Part of a small language model's weights.
Training: a variant of Muon for these matrices, 113M tokens.
Each number is 200 + 40 x the weight over its row's rms, rounded and kept within 0 to 999. Layers, rows and columns count from 0. The size before them is the row's rms in percent of the matrix's.

# layer 3 MLP down (transposed), 256x128, rms 0.201, rows 22-25, columns 0-127
090,169,175,257,188,234,196,214,244,213,173,256,143,140,204,248,173,213,223,154,258,168,154,189,223,238,255,207,203,250,153,210,263,222,157,156,107,165,242,189,123,135,120,153,240,130,204,169,199,107,192,172,203,202,204,152,154,214,201,232,132,290,183,222,213,211,252,266,157,210,126,218,204,223,244,239,235,176,158,194,163,228,277,268,192,211,214,188,154,169,222,185,199,110,151,185,265,202,237,218,250,161,275,222,207,154,222,192,239,200,175,232,225,237,268,197,187,227,249,155,177,182,207,207,184,184,222,152,193
090,239,114,166,210,168,245,146,170,124,205,189,191,270,146,241,203,204,189,146,190,251,185,170,144,196,251,174,181,132,127,238,193,148,179,164,148,198,181,286,159,155,182,202,261,194,170,170,200,214,150,264,189,231,173,200,158,185,209,196,140,166,220,158,220,285,186,201,295,223,170,207,229,130,230,314,190,149,250,212,181,222,160,232,243,241,213,172,186,210,237,190,202,193,211,223,203,183,189,263,226,130,223,176,178,145,204,154,213,193,147,224,178,257,212,199,267,203,175,152,193,91,193,225,233,267,185,222,233
094,186,294,217,201,266,201,176,199,175,246,263,168,157,185,254,245,237,156,115,234,247,261,116,153,123,171,155,134,231,195,286,215,181,228,200,255,206,169,213,158,128,244,182,202,211,187,173,162,170,166,145,220,234,195,180,211,226,200,185,167,207,186,153,200,203,243,161,243,213,178,207,228,233,221,164,243,286,220,175,189,193,145,208,200,242,142,218,208,166,210,198,203,268,182,209,172,209,222,264,252,214,188,154,157,252,184,201,159,164,187,174,253,174,135,90,148,210,203,275,292,168,226,157,239,179,203,153,187
090,178,255,173,209,201,195,172,188,104,245,194,191,258,169,216,162,155,225,206,249,205,142,196,125,200,194,275,205,248,143,207,210,169,141,263,224,143,222,244,170,149,173,263,298,202,211,318,268,224,173,189,167,208,184,160,197,275,201,235,152,206,193,160,246,279,162,193,227,147,268,177,211,175,149,233,172,206,234,185,110,225,213,180,248,203,150,194,179,169,201,192,179,228,192,176,194,222,171,302,148,146,184,204,197,193,153,175,211,218,123,241,223,191,172,179,225,213,176,215,174,254,206,217,206,176,255,134,261
# layer 3 MLP gate, 256x128, rms 0.295, rows 23-26, columns 0-127
094,180,205,218,196,243,200,161,290,164,208,259,188,160,194,168,282,209,209,162,174,132,205,184,269,212,178,170,168,234,182,185,221,294,237,247,238,162,253,190,240,223,252,181,282,187,170,169,253,136,278,181,230,206,203,222,245,303,201,172,174,211,201,122,263,152,178,242,92,195,222,198,174,193,131,207,247,182,218,245,193,209,180,222,211,146,186,219,155,220,156,229,194,202,239,265,238,268,241,180,224,230,177,193,175,230,162,262,215,204,145,187,213,168,205,227,275,213,262,271,205,233,161,176,253,192,151,178,242
092,167,240,222,248,161,234,206,236,181,171,217,227,160,199,202,243,286,175,247,192,178,234,194,205,184,217,231,238,164,126,209,218,115,249,192,176,247,203,256,268,192,239,225,171,155,193,228,202,240,266,239,174,178,233,208,147,197,236,289,238,167,174,178,230,173,236,207,236,201,226,162,142,172,234,203,220,271,213,172,163,302,142,282,254,128,234,201,75,176,169,189,170,150,183,241,127,177,217,214,183,184,214,171,224,161,281,210,210,192,202,212,236,167,226,186,140,205,191,154,192,153,202,188,242,227,309,172,207
101,181,236,218,278,233,222,209,175,236,164,164,174,210,283,200,162,200,179,255,185,226,276,207,163,171,241,234,146,237,163,174,205,204,282,185,237,129,143,191,192,202,223,271,238,235,163,176,208,250,194,168,240,167,152,130,206,188,223,261,181,220,210,186,223,164,169,179,210,164,142,210,200,182,147,274,190,211,190,278,184,210,139,154,220,218,233,141,174,184,213,165,207,171,162,240,182,199,180,207,228,171,180,216,142,224,158,121,169,186,160,146,162,158,254,113,116,229,210,210,80,150,226,191,215,197,101,172,159
100,273,216,202,181,206,226,209,211,176,175,226,223,209,207,222,189,232,294,177,253,234,280,147,158,122,196,198,175,228,207,143,88,204,275,156,267,179,181,210,175,244,194,133,176,223,208,208,258,233,177,219,193,160,163,126,78,222,281,178,137,162,168,181,172,153,169,193,182,236,134,210,201,194,181,256,180,234,220,190,230,225,177,220,174,206,212,173,272,189,273,149,131,220,210,232,265,195,191,180,238,187,169,149,215,165,119,183,140,210,156,211,187,236,202,214,141,210,225,179,227,258,180,230,188,226,123,180,196
# layer 3 MLP up, 256x128, rms 0.309, rows 23-25, columns 0-127
093,175,230,270,184,217,214,194,194,217,168,192,258,186,237,157,129,161,232,302,155,169,178,267,176,197,232,246,191,147,208,228,242,160,148,208,207,178,212,194,250,124,160,231,181,239,162,283,224,196,122,323,203,194,211,272,202,186,247,208,183,225,187,245,189,190,187,219,245,220,228,253,224,139,280,187,200,190,231,224,159,141,259,215,213,276,247,229,147,143,175,253,154,195,155,197,188,183,200,270,152,260,214,174,217,178,197,155,219,200,198,185,233,198,136,200,226,172,159,192,193,220,182,188,165,240,313,264,222
087,124,211,194,232,199,243,252,236,191,256,161,185,199,202,315,231,254,177,226,233,288,141,266,275,174,188,159,158,256,181,229,139,182,258,246,184,237,183,149,205,187,194,194,146,213,209,231,191,274,247,181,187,189,178,161,201,259,250,219,207,204,211,204,206,248,222,179,167,229,214,192,102,237,205,161,186,205,188,120,143,178,177,225,207,221,190,237,156,111,159,225,199,162,200,227,305,233,196,232,205,115,140,164,195,135,233,208,196,169,192,224,218,264,237,157,191,157,177,243,142,243,199,144,217,211,197,142,219
107,214,218,221,184,284,179,241,189,204,217,231,204,157,176,220,186,280,212,216,167,181,167,240,208,195,127,209,249,150,181,234,216,148,139,168,202,210,204,92,205,242,196,201,148,170,267,205,177,170,246,203,176,146,228,222,193,197,234,194,197,177,148,251,155,194,213,254,169,185,239,163,178,250,234,205,222,181,174,211,243,217,208,209,266,177,156,246,172,225,183,219,239,189,218,122,165,140,184,160,261,196,209,199,237,156,246,185,161,201,282,216,196,156,219,336,224,259,230,182,221,87,162,131,185,108,268,146,206